{"n_layer": 14, "d_model": 384, "n_head": 3, "n_kv_head": 3, "head_dim": 128, "d_mlp": 512, "vocab_size": 23304, "activation": "geglu", "norm": "rmsnorm", "norm_place": "pre", "norm_eps": 1e-06, "positions": "learned", "qk_norm": false, "attn_scale": 0.0884, "bias": "none", "tie_embeddings": false, "parallel_block": false, "init": "normal", "init_std_qkv": 0.0148, "init_std_o": 0.0, "init_std_up": 0.0148, "init_std_down": 0.0, "optimizer": "soap_variant", "lr": 0.00341, "lr_mult_qkv": 0.5, "beta1": 0.95, "beta2": 0.95, "lr_head": 0.00906, "grad_clip": 2.0, "warmup_steps": 200, "schedule": "wsd", "decay_fraction": 0.796, "decay_shape": "linear", "final_lr_fraction": 0.0, "batch_tokens": 131072, "seq_len": 512, "doc_mask": false, "train_tokens": 458400000, "steps": 3498, "dataset": "wikipedia_en"}
Each number is 128 + 24 x the weight over the matrix's rms, rounded and kept within 0 to 255. Layers, rows and columns count from 0.

# layer 7 attention key, 384x384, rms 0.051, rows 195-212, columns 0-191
[[139 101 116 125 156  99 141 133 124 102 120 164 120 180 151  87 126 126 122 130 147 101 161 122 152 114 160 128 114 191 135 125 124 134  93  99 108 115 139 132 146 145 140 149 127 123  77 129 167 122 109 144 132 156  75  86 131 133 115 149 136 100 143 118  97 140 140 150 155 102 112 155 134  99 112 153 138 107 142 116 145 113 133 129 129 150 159 144 133 109 171 144 107  86 111 115 155 156 143 110 129 121 133 153 131 142 130 136 176 119 148 101 119 149 135 129 130 136 111 114  94 117 164 109 149 132 121  86 116 158 154 160 126  91 130 141 105 146 115 138 107  94 110 106 136 145  77 138 126 140 104 117 116  84 129 163 139 111 104 131 137  78  98 118 156 121 132 120  70 155 128 110 111 147 197 154 119 127 157 106 122 147 139 135 149  94 178 136 133 107  89 162]
 [115 120  92 113 150 163 117 104 139 115 116 105 114 130 109 171 128 134 120 150  96  87 126 142 133 103 137 151 136 146 117 149 132 169 128 153 137 131 107 125 146 130 118 109 120 157 105 140 112 141 130 102 120 157 125 117 152 159 121  96 119 123 163  87 119 150 135 117  96 147 146 109 133 133  76 157 111 172  96 156 176 127 116 125 119 149 163 124 128  95 134 124 121 124 143 104 140 116 130  91 111 143 116 132 110 151 115 140 148 134 109 130 130 120 150 151 128 146 115  76 103 100 131 139 128 171 144 162 124 123 163 119  74 143 126 135 164 130 103 148  91 130 136 155  82 113 137 139  93  96 118 149 100  78  91 133 140 134 143  97 121 123  86 157  98 128 143 125 120 157  95 109  92 150 101 137  71 106 142 117 139 105 123 171 141 131  82 112 112 105 139 111]
 [110 131 113 119 143 148 165 123 107 121 121 157 144 116 128  87 127 128 134 114 131 136 150 113 107 135 122 121 114  89 131 131 152 153 141 151 140 115 141 106 161  75 134 126 117 153  92 136 145 125 134 140 128 107 144 124 134 106 148 116 154 113  95 170 185 137 165 121 147  98 107 155 142 145 139 129 134 119 111 123 156  89 115  97 107 131 125 132 103 163 155 135 125 161 129  94  95 114 138 111 127 146 184 164 149 145 116 146 126 102 111 159 141 102 174 146 152 143 123 141 119 146 133 142 154 144 158 140 157 115 130 144 125 161 113  91 185  98 122 107 129 110 103 160 106 128 136 164 135 119 105 151 155 129 117 114 122 101  97  97 145 107 107  81 135 108 148 146  95  59 137 128  79 134 162 119 140 177 154 133 154  98 141  69  91 143 151 139 156 102 105 157]
 [117 125 131 183 149 120  88 130 153 151 132 157 146 139 161 168 100 164 124 144  74 141 148 127 103 127 101 141 104  83 144 160 105 132 130 147 127 151 117 107 153  91 111  97 129 133  93 170 122 152 140 166 103 126 119 127 151 130 172 116 135 101 159 108 108 177 123 113 134 117 163 135 125 134 128 126 151  99 137 149 188 101 142 123 132 127 144 137 105 133 154 177 109  99 194 145 143 176 143 113 107 180 132 138 149 164  94 147 130 139 142 135 164 111 107 133 127 133 124 137  98  76 113 121 150 164 122 155 109 108 121 115 147 130  93 119 130 141 144 145 131  84 104 145 124 126  51 116 167 109 117 168 151 135 163 131 103 159 118 109 121 118 162 155 139 137 138  91 140 101 163 144 115 149  96 144 165 160 113 136 143 113  93 130 124 163 162 135 105 117 127  97]
 [132 172 147 102 126 109 112 127 155 139 103 163 101 108 124  99  76 121 152 125 168 121 111 158 144 134 109 131 139 155 155 120 144 130 130 127 122 126 149 124 168 164 141 111 141 136 155 113 103  93 108 129 133 123 114 127 146 104 155 171 152  98 122  98 123 162 103 132 144 134 140 121 139 115 153 131 115 118  77  81 103 126 127 138 146 110 178 106 138 132  96 117 119 139 123 101 121 136 110 149 167  80 140  92 148 123 120 136 147 111 152 116 122 117 155 137 129 142 150 140  93 114 113 100 112  94 133  93 119 124 120 114 119 101 158 126 118 149 107 137 142 107 145 143 129 129  98 106 122 125 149 122 123 130 150 124 143 142 114 110 191 130 121 134 112 117 146 119 192 126 121 132 112  99 151 121 118 118 144 107 109 100 110 119 112 120 130 129 121  95 114 121]
 [150 152 143 117 108 149  83 134 123 131 107 172 131 105 133  72 144 128 146 160 143 137 122 159  52 134 103 110 141 164 161 128 149  87 154 131 146 154 114  82 124 158 134  99 114 168 175 126 161 125 111 127 196 129 156 161 154 104 151 122 139  99  81 142  78 187 133 105 119 102 143 148 138 151 139 111 115  96 164 113 107 130 123 143 116 148  96  84 113 146 124 119  92 150 163 116 117 120 109 104 183 154 105 161 118 123 123 127 117 159 131 116  74 147 112 133 112  96 100 129 121 136 116 109 138 112 139 136 135 175 112 112 150 143 132 139 107 119 159 114 155 146 141 156 131 146 133 118 108  97 128 105 108 173 210 125 152 169 136 109 124 118 101 105 173 110 126  91 104 105  98 156 135 124 120 148 125  98 128 140 129 120 114  60 137 142 102  53 112 212 119 123]
 [108 132 125  78 124 102 140 181 117 113 122  81 115 109 166 112 140 122 128 157 113  98 122 107 153 120 131 149 136 130 138 108 106 141 112 142 114 106 132 137 117 146 142 119  75 166 135 170 113 135  90 144 160 141 186 123 131 145 128 135 119 122 124 134 156 123  62 109 163 139 112 138  99  80 114 113 103 166 113 127 136 104 114  90 127 132 130 116 190 103 131  78 143 118 155 155 130 151  97 122 153 132 147  94  94 101 116 140 123 129 128 150  95 128 119 126 103 183 161 140 126 101 123 150 118 123  86 128 126 131 124 140 124 167 152 140 127 110  96 154 176 100 160 157 122 164 114 167 106 105 113 122 123 122 110 155 168 122 135 147 145 146  74 171 110 127 117 125 148 133 121 146 165 121 144 146 130 111 144 102 115 111 152 147 108 111 165 146 128 160  72 139]
 [125 122 145 142 102 121 141 101 164 146 145 131 119  99 108 118 118 137 140 116 172 122 119 114 148 146 140 138 173 139 120 139 122 153 141 149 135 139 107 127 171 136 150  82  80 141 138 175 118 154 119 127 119 130 140 138 125 126 129 135 137 121 128 150 129 147 153 109 140 121 129 127 118 124 133 148 156 130 120 126 114 129 121 128 127 153 110 162 124 149 165 134 165 108 126 141 118  98 122 136 124 133 141 115  93 129 141 161  93 109 143 105 162 167 122 146 130 113  91 180 130 133 108 108 121 111 140 101  92 106  99 150 113 106 172 146 137 140 170 148 104 125 127 171 104 107 144 118  99 105 142 152 148 101 133 144 154 143 145 129 111 131 138 109  93 160 127 165 145 129 179 133 112 120 129 114 137 106 133 138 115 124 125 111  95 156 175 142 117 105  85 163]
 [109 101 100 145 134 120 113 115 150 122 156 154 141 109 139 114 105  94 132 146 149 129  98 155 130 149 148 102 143 141 132 137 148 158 152  90 126 127  97 150 129 119 168  97 125  97  80 176  81 104 141 135  90 136 145 125 109 126 116 151 118 154 122  90  97 132 135 121 177 122 128 123 128 130 160 124 107 123 121 106 112 112 117 116 126 125 110 119 165 154 150 142 124 114 175 109 171 102 140 151 117 136  96 137 109 130 134 151  87 158 110 129 149 136 107 144 118 182 111 162  93 118  84 146 130 141 174 126 100 125 145 119 122 116 140 108 116 146  85 125 114 114 158 129 141 153 169 121 101 155 131 146 115  82 111 138 123 133  99 158 112 120  92 122 127 157 146 161  97 146 163 149 133 117 133 113 109 128 123 116 134 165 160 134 165 139 136 171 130 114 106 103]
 [127 142  94 149 103 112 111 128 101 137 115 173 131 125 114  98 126  63 125 123 158 124 113 148 161 144 111 168 128 105 134  84 134 138 128 131 141 108 154 111 133 117 162 140 152 116 157 118 126 123 145 140 136 104 141 119 109 116  85 107 156  98 111 139 129 114  90  83 159 145 129 144 135 142 115 171 168  86 101 145 138  96 105 146 154 106 112 140 133 110 153 113 109 132 112 114 161 145 118 121 163  90 142 146 106 113 164  90 144 155  79 133 115 148 162 121 100 112 163 137 151 136  76 151 144 102 144 157  85 124 101  97 127 135  86 167 116 115 121 134 142 134 121 147 145 140 112 132 136 124 113 154 123  93 131 140 119 119 158 120 130 119 144 101 115 134 121 103 150 139 160 120 140 169  97 146 128 123 143 116 134 128 109 130  92 143 137 124 149 143 134 136]
 [122 126 112 143 153 141 113  74 158 133 107 149 166 133 116 135 111 109 147 121  44  82  90 115 125 119 102 151 140 151 147 135 142 139 116  94 118 131 144 157 106 120 116 123 138  77 127 160 129 126 158 116 132 144 107 103 122 108 137 126 139 104 134 140 138 136 109 136 118 133 106 191 157 105 125 162 115 109 107 137  95 153 132 100 119 173 116 117 168 151 127 127 119 123 150  99 162 122 124 134 155 112 149  59 134 129 108 158 170 109 105 146 133 144  90 146 109  87 149 129 141  82  81  98 114 125 110 110 112 115 133 143 148 110 101 146 181 111 141 125 137 159 170 145 130 121 110 159 133 122 136 109 123 114  97 124 133 129 127 125 144 149 163 162 136 136 124 133 136 127 143 155 156 128 162 115 147 120 133 171 114 121 126 122 127 112 169 160 149 149 149 131]
 [100  89 108 121 127  88  90 131  90 136 124 106 145 139 107 116 124 150 129 181 185 122 172 139 143 183 151 139  76 152 108 109 129 132 175 133  90 183 120  87 157 142 148 116 111 148 146 108 147 107 142 121 110 114 141 160 117 151 139 140 110 106 134 106 119 111 163 114 130 149 138 167 107 114 114 112 167 142 144 117 153 137 180 129 120 149 114 136 138 141 138 123 114 150 128 135 140 121 144 136 156 124 124 161 125 134 106 123 128 156 147  95 111 131 137 148 121 162 109  72 107 137 107 134 173  97 136  95 161 140 141 135 178 138 139 115 103 115 167 118 133 128  80 137 100  81  99 121 160 164 198 167  80 140 107 119 121 141 137 151 140  97 151  94 149 108 133 142 153 143 127 136 123 113 130 143 118 141 146 149 106 124 126 152 148 141  88 126 131 112 110 121]
 [148 107 140 121 154 146  84 128 117 127 106 123 140 149 119 134  84 171 171  94 138 167 122 178 152 120 150 142 185  94 102 119 117 139 136 140 152 114 144 120 187 112 145 139 125 123 118 112 126 128 124 110  99 128 104 103 185  95 127 133 144 147 135 127 154 107 102 109 108 121 102 154 123  96 116 145 118  99 105 157 122 152 156 176 108 136 142  93 113 177 162 164 108 108 189 135 111  90 149  97 128 117 104 194 112 111 117 116 108 146 135 137 120 160 127 159 168 121 118 131 108 133  79 121  94 129 144 120 128 134 152 153 126 149 116 118 141 105 162 118 148 133 127  87 155 171 128 143 130 158 134 176 101 142 161 109 132 140 122 144 109 119 166 123 141 128 115 113 143 144 182 129 106 150 115 143 135  85 151 144 130 128 144 123 114 149 136 106 121 117 113 103]
 [117  99 142 133 130 156 130 144  97 139 111 135  94 124 142 134 131 155 154 110 125 111 156  96 133 151  93 121 136 168 125 112 123 125 169 100 114 129 164 132 139 145 138 133 127 114 138 136 115 115 122 128 160 119 132  95 112 136 135 120  97 132  78 113 117 126 124 151  88 141 150 145 140 129 141 122 130 136 114 113 136 126 141 148 102 130 123 116  88 113 102 104 122 125 124  90 128 106 114 110 132  73 131 157  99 103  99 134 133 163 110 113 118 160 100 101 113 133 116 139  99 135 147 118 103 134  98 164 103 141 128 112 111 103 137  94 105 142 118 142 165 112 109 117 138 132 116 106 149 140 118 131 118 120 139 138 158 130 130 127 137 142 102 111 112  78 134 180 150 156 118 115 121  97 146 146 149  74 140 129 157 106 115 130 156 161 137 175 135 137  87 136]
 [127 122 118 147 135 118 133 123 114 122 170 139 168 145 120 109 136 135 103 143 109 157 119  99 143 152 134 106 112 135 136 141 140 108 122 100 108 130 116 124 133 132 112 105 105 120 109 119 132 138 142 123 138 110 143 154 111 112 165 159 106 134  97 133 108 122 122 139 134 163 118 106 141 108 127 122 123 127  89 158 125 164 115 123 141  94  99  94 151 115 139 107 114 163 160 132 131 136  98 150 109 138 140 142  94 149 117 100  91 130 133 141 130 136 134 123 112 119 123 118 133 131 142 124 124 125 207 121 141 111 145  95 175 136 126 124 158  96 139  71 128 142 129 125 162 145 100  95  88 140 168 134 110 138 125  98 176 160 118 156 117 159 165  94 167 109 138 135 158  99 131 103 146 138 151 142 114 158 146 120 145 142 106 130 129 143 122  90 100 162 143 108]
 [126 142 124  91 117 141 154 132 130 147 107 141 135 116 101 124 118 178 113 137 156 117 105 145 132 117 139 150 124 127 134 124 130 128 117 121  90 123 117 140 126 132 117 151 164 125 147 121 108 119 127 124 119 138  91 108  98 110  83 106 113 144 123 115  65 135 152 110 122 128 128 158 119 123 133  99 109 136 137 117  86 123 164  92 140 134  62 131 132 152 149 125 130 149 140 101 202 128 141  96 135 152 118 107 135 131 146 125 119 123 145 114 120 144 121 186 129 157 152 140 145 124 134 101 101 128 123  99 144 110 140  76 131 127 154 121 105 132 148  98 155 116 156 151 123 109  77 133 138 131 121  98 154 136 122 111 146 151 106 153 144 174 151 125 119 108 106 110 144 123 129 112 146 100 113 163 109 172 113 155 165 116 130 123 118 109 121 133 128 109 138 131]
 [109 132 136 135 117 132 149 132 145 140 110 165 114  96 122 143  95 133 129 118 163 126 117 178 125 156 126 133  92 140 170 158 130 151 156  90 106 121 140 107 116 155 113  85 147  89 109 135 143 136 135 110 140 134 144 107 137  93 174 124 124 127 152 160 159 146 144 118 139 173 150 168 126 139 148 147 126 103 130 131 109 124 122 141  86  94 101 128 118 131 114 159 175 134 132 119 159 113 114  99 134 140 125 133 148 167 119 153 154 115 143 160 152 121 131 124 113 165 121 139 140 121 116 159 131 116 137 134 122 111 137  92 151 138 139 149  86 150 127 139 127 107 135 141 121 125 109  80 169 196 129 132 111 170 194 137 139 167 123 135 143 125 120 113 119 108 105 104 144 167 121 169 151 164  79 140 124  79  97 120  94 131 114 120 102 112 109  99 136 149 140 104]
 [132 128 110 149 154 127 125  86 113 117  91 140 146 151 127 122  98 147 114 149 132  93 134 104  96 157 134  84 128 109  77 142 156 118 158 122 125 122  97 132 166 109 149 161 139 123 117 137 142 122 116  99 138 132  86 118 126 142 132 117 148 143 121 117 112 116 112 135 100 113 108 127 117 148  89 120 137 122 120 125 128 129 156 130 112  85 187 131 146 128 136 100  99  80  90 134 144 128 115 118 135 149 124 125 170 123 115  97 132 119 122 141 124 145 113 111  98 161 105  88 100 154 112 116 126 144 105 142 114 100  96 172 117 130 122 139 128 147  98  98 146 107 125 109 137 123 117 145 106 125 142  91 163 133 156 131  97 135  82 134 123 153 139 134 118 135 145 101 134 152 119 136 145 163 113  85 104 112 140 144  91 139 105 118 108 113  98 121  90  89 125 113]]
# layer 7 attention query, 384x384, rms 0.0506, rows 196-213, columns 0-191
[[168 142  98 135 145 121 138 148 130 127 105 102 110 137 123 134  79 110 136 168 138 134 153 114 104 132 182 144 106 131  89 124 170 122 171 118 162 150 118 125 127 114 160  90 169 124 137  96 120 120 151 122 146 113 166 142  94 127 149 133 119  96 122 151  96 111 126 115 163 129 102 115 157 123 102 124 105 123 130 158  96 102 124 141 142 116 113 104 103 133 137 154 153 107 123 148 128 127 111  75 130 137  81 116  91  83 121 140  79  96 111  97 109 123 140  76 132  90 168  77 190 121 133 111  88 109 116 126 145 117 104  84 108 116 119 110 121 122 140 149 128 136 169 144 114 144 159 114 170  90 122 112 110 135 185 126 120 115 103 115 128  96 125 158 100 125 119 113 116 103 124 125 151 159 128 128 134 116 141 134 136 134 156 153 104 145 108 111 147 108  95 110]
 [139 118 105 139 116 108 151 123 109 128 168 137 127 135 118 122 168 142  98 115 161 114 149 158 160  89  85 145 113 126 140 171 151 150 165 130 126  98 159 114 131 183 151 117  87 114 137  96  91 125 118 154 126 132 109 144 155 148  85 106  98 129 117 130  96 103 177 154 120 153 122 144 135 118 181 123  81 125 128 137 109 146  98 121 131 138  86 106  83 139 139 131 128 131 141  94  90 147 126 129 169 169 140 145 139 146  83 116 101 128 140 127 122 146 139 112 170 160 117 116 137 131 110 137 140 127 157 138 106 142 164 176 125 162 146 142 137 141 147 171  89 145 140 144 130 128 158 104 170  99 148 124 118 138 127 142 172 155 109 134 140  79 117  88 107 120 111 123 126 149 143 128 150 129  52 118 153 117 175 125 140 140 115 169 154 197 156 131 151 145 104 127]
 [100 160  82 137 144 152 103 108  90 122 136 152 114 134  75 146 168  84 109 175 182 100 162 146 144 135 117 169 105 129 167 141 145 145 122  96 131 129 105 119 154 147 143 121 119 169 125 107 165 122 133 141 141 134 152 140 165 130 177 164 130  98 137 147 133 124 165 116 149 119 146  71  78 103 150 134 134 162 133 130 121 110 127 117 151 110  77 155 111  84 126 154  69 173 130 150 138 104 136  85 157 136 126 155 137 149 131 107 144 146 153 139  95 122 118 129 138  90 157 108  92 130 125 124 138 164 102 139 141 138 115  90  82 119 123 136 110 142 131 135  98 105 139  68 134 115 127 116  68 138 124 124  76 153 183 166 115 123 120 120 124 146 138 125 149 108 151 133 136 109 105 138 155  95  97 119 126  80  90 129 109 149 151 104 101 121  95 103 114 119  99 125]
 [125  78 175 119 137 124 164 135  98 130 166 150 138 114 133 107 115 140 132 104  94 124 115 137  96 114 143 113 174 152  80 171 119 159 113 103 172  92 140 147 137 123 138 146 117 123 100 132 145 110 121 154 115 130 135 123 119 104 131 151 155 128 176 155 137 152 134 112 153 106 153 123  99 159  81 116 162 128 122 113 124 121 142 134 120 137 118 152 130 163 148 133  71 153 107 132 163 135 142 138 133  96 115 156  99 110 132 125 100 136  99 112 156 148 150 102 118 128 115 109 146 152 152 104 139 142 161 105 124 130 166 115 154 164  89 143 137 104 126 123 109 127 128 160 143 156 115 138 145 120  92 156 150 158 121 135 120 147 132 144 101 169 113 101 121 124 139 134 131 129 179 179 103  97 124 104  95 136 122 128 146 132 117 135 138 158 146 128  97 130 126 155]
 [166 125  95 139 121 144 192 142 140 194 135 141 144 118 152  85 148  93 132 153 142  86 173 134 130 119  59 119 110  97 181 149 132 122 140 130 119 127 164  82 148 166 133 167 143 107 117 112 165  51 128 165 109 141 133 136 123 155 138 178 130 134 149 149 110 123 157 120 145 173 136 143 125 129 159  96  99 147 123 125 141 109 134 160 114  79 141 134  99 134 101 162 113 119 151 111 138 144 123 106  99 150 117 171 114 135 166 136 107 140 118 149 141 189 174  83 146 136 113 129  97 112 140 132 164 154  89 126 129 133 151 128  61 155 110 110 135 131 142  56 106 136 131 121 129  85 151 114 155  97 139 168 125  80 156 139 130 111 143 163 156 139 164  75 113 114 124 126 130 143 109 126 118 136 144 104 123 155  99 104  84 108 125 140 114 189 138 124 152 160 123 120]
 [158 142 126 154 119 129 181 131 119 105 106 106 114 135  84 126  85 117 133 131 119 110 107 125 146 130 141 115 126 130 140  85 145 108 130 137 143 110 118 147 115 106  93 138 162 126  82 115 151  98 153 100 126  98 128  87 117 134 126 167 131  99 144 156 132 132 105 164 107 102 101 104 134 156 122 138 130 127 111 128  96 142 106 182  77 126 102 122 193 159 121 143 167 123 115 130 108 102 135 130  89 152 189 138 135 103 126 106 161 123 135 136 175 134 134 111 101 128 143 131 144 147 146 122 114 105 148 121 165 116  81 159 118 148 106 125 149 135 150 164  93 117 104 162 158 146 138  89  89 115  90 126 148 139  76 159 132 124  63 170 105 129  92 120 129 132 121 154 156 105 161 107 146  94 131 134 107  96 129 141 151 134 141 138 161  96 129  89 126 144 114 109]
 [157 125 171 139 157 118 101 112 136 147 133 162 121 113  79 128  93 190 126  75 140 151 147 156  96 102  88 106 145  92 120 132 134 135 122 131 141 111 172 111 154 138  90 113 143 158 103 125 104 129 168 123 101 140 153 176 100 164  90 125 112 132 141 146 138 121 161 130 172  65 149 124 133 139 163 124 109 110 147  97 114 108 116 125 122 204 114 154 102 137 108 130 139 140 158 133  79 135 145 140 120 109 140 145 174 145 138  89 120 131 129 106 147 157 161 129 126 123 152 106 115 100 134  65 195 107 129 120 153 117 123 172 162 136 145 135 159 144  63 129 161 132 194 128 129 125 100 137 122 117 153 144 157 152 158 127 176 144 114 117  95 150 126 148  95 119 160  82  81 166 142 120  85 111 176 131 144 138 171 126 102 127 160 104 113 135 159 153 113  65 102 153]
 [134 112 156 150 139 123 134 119 136 143 113 131 120 126 111 158 104 155 133  92 125 118 109 123 129 132 169 136 108 170 128 141 159 132 155  91 107 120 137 142 132 128 139  94 116 153  92 178 131 165 181 160 164 135  80  98 132  87 120 100  55 135  76  88 153 117 123 124 136 103 116 122 148 112 130 103 116 113 128 149 157 101 123 139 134  86 149 132 140 138 162 135 115 182 118 161 157 132 120  91  96  74 168 169 148 116  97 105 137 123 108 115 144 144 138 171 130 131 146  94 121 117  97 128 124 130 122 124 121 131 145 149 140 139 108  76 147 127 126 147 141 121 134 124 176 126 115 118 156 151 121 126 154 116 107 132 129 137 138 118 163 140 142 112 129 129 151 160  90 133 131 107 110 128 147 184 134 167 149 124 126 152  87  83 150  84 151 157 107 134 151 130]
 [151 138 108 157  92 148 116 121 147 134 101 183 142 122 155 115 144 151  97  92 126 113 138 177 113 115 112 160 112 112  85 114 123 157 152 145 127 159 124 106 125 173 138 112  99 187 163 138 138 102 198 135  95 123 140  97 120 109 155 132 111 127 132 120 118 121 163 126 106 103 130 133 142 130 181 117 137 148  94 105 130 137  89 145 100 117 118 128 105 137 148 138 139 149 124  95 112 163 105  85 121 148 115  94 129 165 113 147 194 115 106  97  80 148 147 128 114 126 169 123 140 130 134 162 125 173 105 118 137  91 114 141  75  67 105 129  96 133 149 134 131 116 115 126 131 123 113  62 111 125 114 138 128 124 133 102 119 147 107 133 161  98 142 147 138 145 119 136 117 173 161 178 146 150 118 131 152  88 144 119  89 114 118 131 126 125 122 166 133 118 110 106]
 [120 150 122 102 125 132 100  86  95 140 124 125 128 101 120 117 122 139 133 177 133 153 143  98 119 145 138 180 150 100 135 154  88 163 122 141 136 112 148 124 107 125 138 102 140 131 107 141 129 125 117 122  97 151  82  80 118  94 141 156 126  99 161 123 126 100 154 158 114 153 129 121 148 122 145 126 165 134 130 121 109 112 121 141 124  79 136 114 154 142 129  85 125 177 124 136 118 130  88 105 118 118 118  93 149 120 113 157 151 136 128 114 131 108 150  99 151 113 122 156  92 124 112 130 160 124 118  74 143 156 139 147 116 120 134 144 141 127 102 159 105 164 156 118 123 142 131 166 115  98 170 109 115 108 147 173 123 139 189 163 159 124 134 161 112 167 141 149 125 109 122 121 146 143 126  94 173 153  89  96 149  77 118 126 134 146 110  90 141 186 115 138]
 [139 112 151 131 141 122 101 121 140 110 135 135 181 127 154 125 122 143 134 111 131 134 171 127  92 119 117 107 115  89 142 118 138 130 132  99 141 156 100 138 134 104 104 148 110  73 166 150 151 105 106 115 134 148  96 123  97 131 106 126 101 111  98 145 115 124 172 102 139 149 134 180 131 106 152 162 127 125 146 142  93 134 108 134 154 147 158 129 155 155 147 138 117  94 132 157 119 129 111  99 129 170 141 167 144 115 116 138 134 123  97 145 133 186 122 137 132 107 120 129  97 132 100 118 137 156 148 101  97 148 135 142 143  99 124 122 112 157 138 104 125  84  94 101 112 140 112 145 133 129 150  99 119 104 126 129 104 133 110 151 116  96 113 121 143 103 126 157 166 105 114 163 144 152  86  84 128 105 126 171 111 109  92 104 139 150 141 126 116 135 127 106]
 [154 142 137 120 129 104 171 143 108 125  90  89 137 108 153 164 110  67 149 139 127  70 134 157 106 121  82 151 125 139 124 147 140  85  88 102 161 192 129 127 178 148 164  89 131 111 130 119 139 160  99 117 142 134 130 143 123  73 138 191 129 135 128 130 123 164 108 101 111 135 142  99 123 125 141 135 125 181 164 142 148 155  79 118 205 138 119 130 112 141 122 141 101 123 139 154  99 104 138 120 108 143 115  84 135  94 152 128 124 107 151 148 137 136 138 123 116 109 116 163 103 120 127 101 118 119 147 117  89 105  72 154 141 107 128  85 115 159 132 131 138 100 108 139 149 114 140 177 127 123 132 104 168 138  85 132 139 145 140 115 144 102 134 197 106 110 161 128 133 135 127  99 116 153 144 158 135 135 101 150 120 145 110 130 166 105 121 132 121 124  94 124]
 [159 105 149 131 146 148 118 138 129 147 155 129 125  76 153 105 132 161 109 145  97 138 133 139 132  92 135 134  88 104 146 118 120 127  93 128 123 152 141 102 163  96  97 151 103 105 116 134 128 116 100  84 131 153  95 135 132 133 171 102 127 122 126 168 174  97 125 136 173 109 168 132  97 123 139 161 110  94 110 120 118 127  96 123 134 122 164 121 108 121 108 121 133 148 124 128 152 131 112 112 129 173 168 157 134 133 120 128 139 152 101 135 146 110 167 118 117 136 127 132 138 135 139 113  87 104 116 126 102 148 135 145 149 103 131 141  89 117 125 142 105 106  79  81 120 106 131  84 125 105 136 143 133 107 116 129 140 125 131 116 132 134 154 153 109  82 124 124 125 136 129 143 129 133 137 139 114 138 116 130 100  75 122 122 130 147 138  96 107  70 138 151]
 [114 119  81 160 145 139 131 162 133 138  97 163 175 127 141 147 131 126  89 111 105 132 163 125 202 117 176 136 124 115 150 140 161 127 135 154 117  96  86 124 140 124 147 173 117 120 123 182 195  97 138 136 126 168 125 123 128 114 104 138 113 104 119 124 115 121  69 123 140 119 120 167 120 166 121  94 139 143 133 133 106 102 160 117 148 116 122 130 140 129 130 114 121 129 127 131 177 113 110 108 147 124 160 188 121 167 171 133 105 102 149 156 122 129 193  90 101 115 134 107  88 128 128 120 119 107 146  63 135 142 132 167 116 161 141 148 128 135 107 125 140 123 120 181 136 127 126 144 126 134 109 128 100  95  88 108 124 136 148 154 117 111 118 125 120 134 156  97 120 156 132 133 146 111 159 114 127 125 141 105 152 139 127 108 142 118 161 107 152 127 135 105]
 [152 122 140 113 156 181  97 102 128 209 144 106 129 129 139 142 131 164 139 175 127 143 111 116 130 141 161 104 107  92 139  88 146 114  91 156 171 152 148  83 131  98 128  92  80 159  89 134 127 121 146 133  91 124 159 151  94 154 116 115  89 131 125  97 150 117 161 105 135 132 139 118 121 150 111 133  99 109 141 142 136 168 109 101 111  99 130 145 135  73 114 125 107 125 114 141 150 151 131 158 119 113 128 105 110 103 113 115 149 115  87 127 106  91 125 133 107 101 118  92 131 169 128 155 146 113  98 126 103 123  89 106  93 122 116 139 113 192 121 118 154 109 101 120 110 147 114 127 131 122 201  84 100 130 138 109  74 131 143 142 151 132 147  99 112 130 128 106 131 104 124 146 123 112  91 141 111 162 140 132  91 126 139 124 126 146 150 146 109 110 114  88]
 [122 140 106 138  93 152 147 138 100 132 162 134 185 135 110 124 132 100 115 131 125 130 129 127  87 133 128 130 146  97 161 129 106 144 113 133 116 162 138 157 126  98 120 165 151 185 132 128 165 130 171  98 133 122  83 124 116 140 120 142 164 146  99  90 124 105 141 124  98 111 151 107 123 125 143 128 107 155  97 121 117 122 143 144 151 129 111 147 125  73 129 155 129 113 147 134 107 165 129 127 137  99 118 108 147  92 162 121 129 114 132 113  72 127 110 108 136 155 150  99 110 105 155 133 146 108 105 118 173 155  91  93 119 126 152 183 142 107  77  74 116  93 122 154 167 157 145 133 132 131 170 123 128  90 113 117 124 115 113 114 160 132 177 117 173 121 116 155 154 144  92 141 127 147 116 132 147 156 100 115 136 126 101  96 129 183 141 147  98 144 115 166]
 [127 132 142 126 145 138 137 109 108 170 131 100 116 129 126 141 151 149 131 122 152 126 143  83 170 126 181 115 142 166 118 115 126 112 108 152 133 144 119 133 135 169 145  92 129 131 118 145 149 112  84 124 143 115 134 160 129 127 137 105 143 116 136 141 100 106 120  99 148  98 114 110 117  96 112  95 130 123 126 137 135  97 129  85 112 107 158 120 162 152 114 149 105 135 116 167 143 174 150 182 144 154  98  86 157 110 159 105 142  98 105 107 150 105 153 138 151 103 116  77 114 133 102 155 129 143 139  99 145 157 104  69 127 113 173 162 128 128 136 150 155  93 136 102 112 111 108 136  95 142 135  90 177 127 149 139 123 100 110 149 108 108 149 168  87 106 117 105  98 110 150 111 131 119 134 170  80  65 157 126 115 143 184 129 136 136 140 130 149 125 131 121]
 [104 107 125 129 155 173 125 151 156 166  99 115 151 155 105 171 131 130 132  92 130 143 121 122 125 145 139  83 156 165 116 163 118 140 118 140 179 121 115 137 133 130  97 131 130 143 106 143 125 149 129 129 122 130  80 144 219 171 114 103  91 137 125 102 182 186 101 167 142 136 115 127 134 114 145 142 153 160 153 150 166  84 139 142 116 149 124 144 143 113 100 175 149 161 124 128 106 142 111 163 153 106 135  98 128 135 143 177 164 112 155 129 134 112 144  98 111 113 109 127 122 158 160  88 107 141 108 106 140 149 132 121  87 139 122 121 115 130 114  88  95 142 156 177 163 119 106 161 149 149 137 109 145 148 110 131 167 136  79 118 109 170 102 152 121 106 128 131 143 122 154 114  96 100 157 147 146  97 131 123 150 118  84 144 110 118 129 129 131 100 120 117]]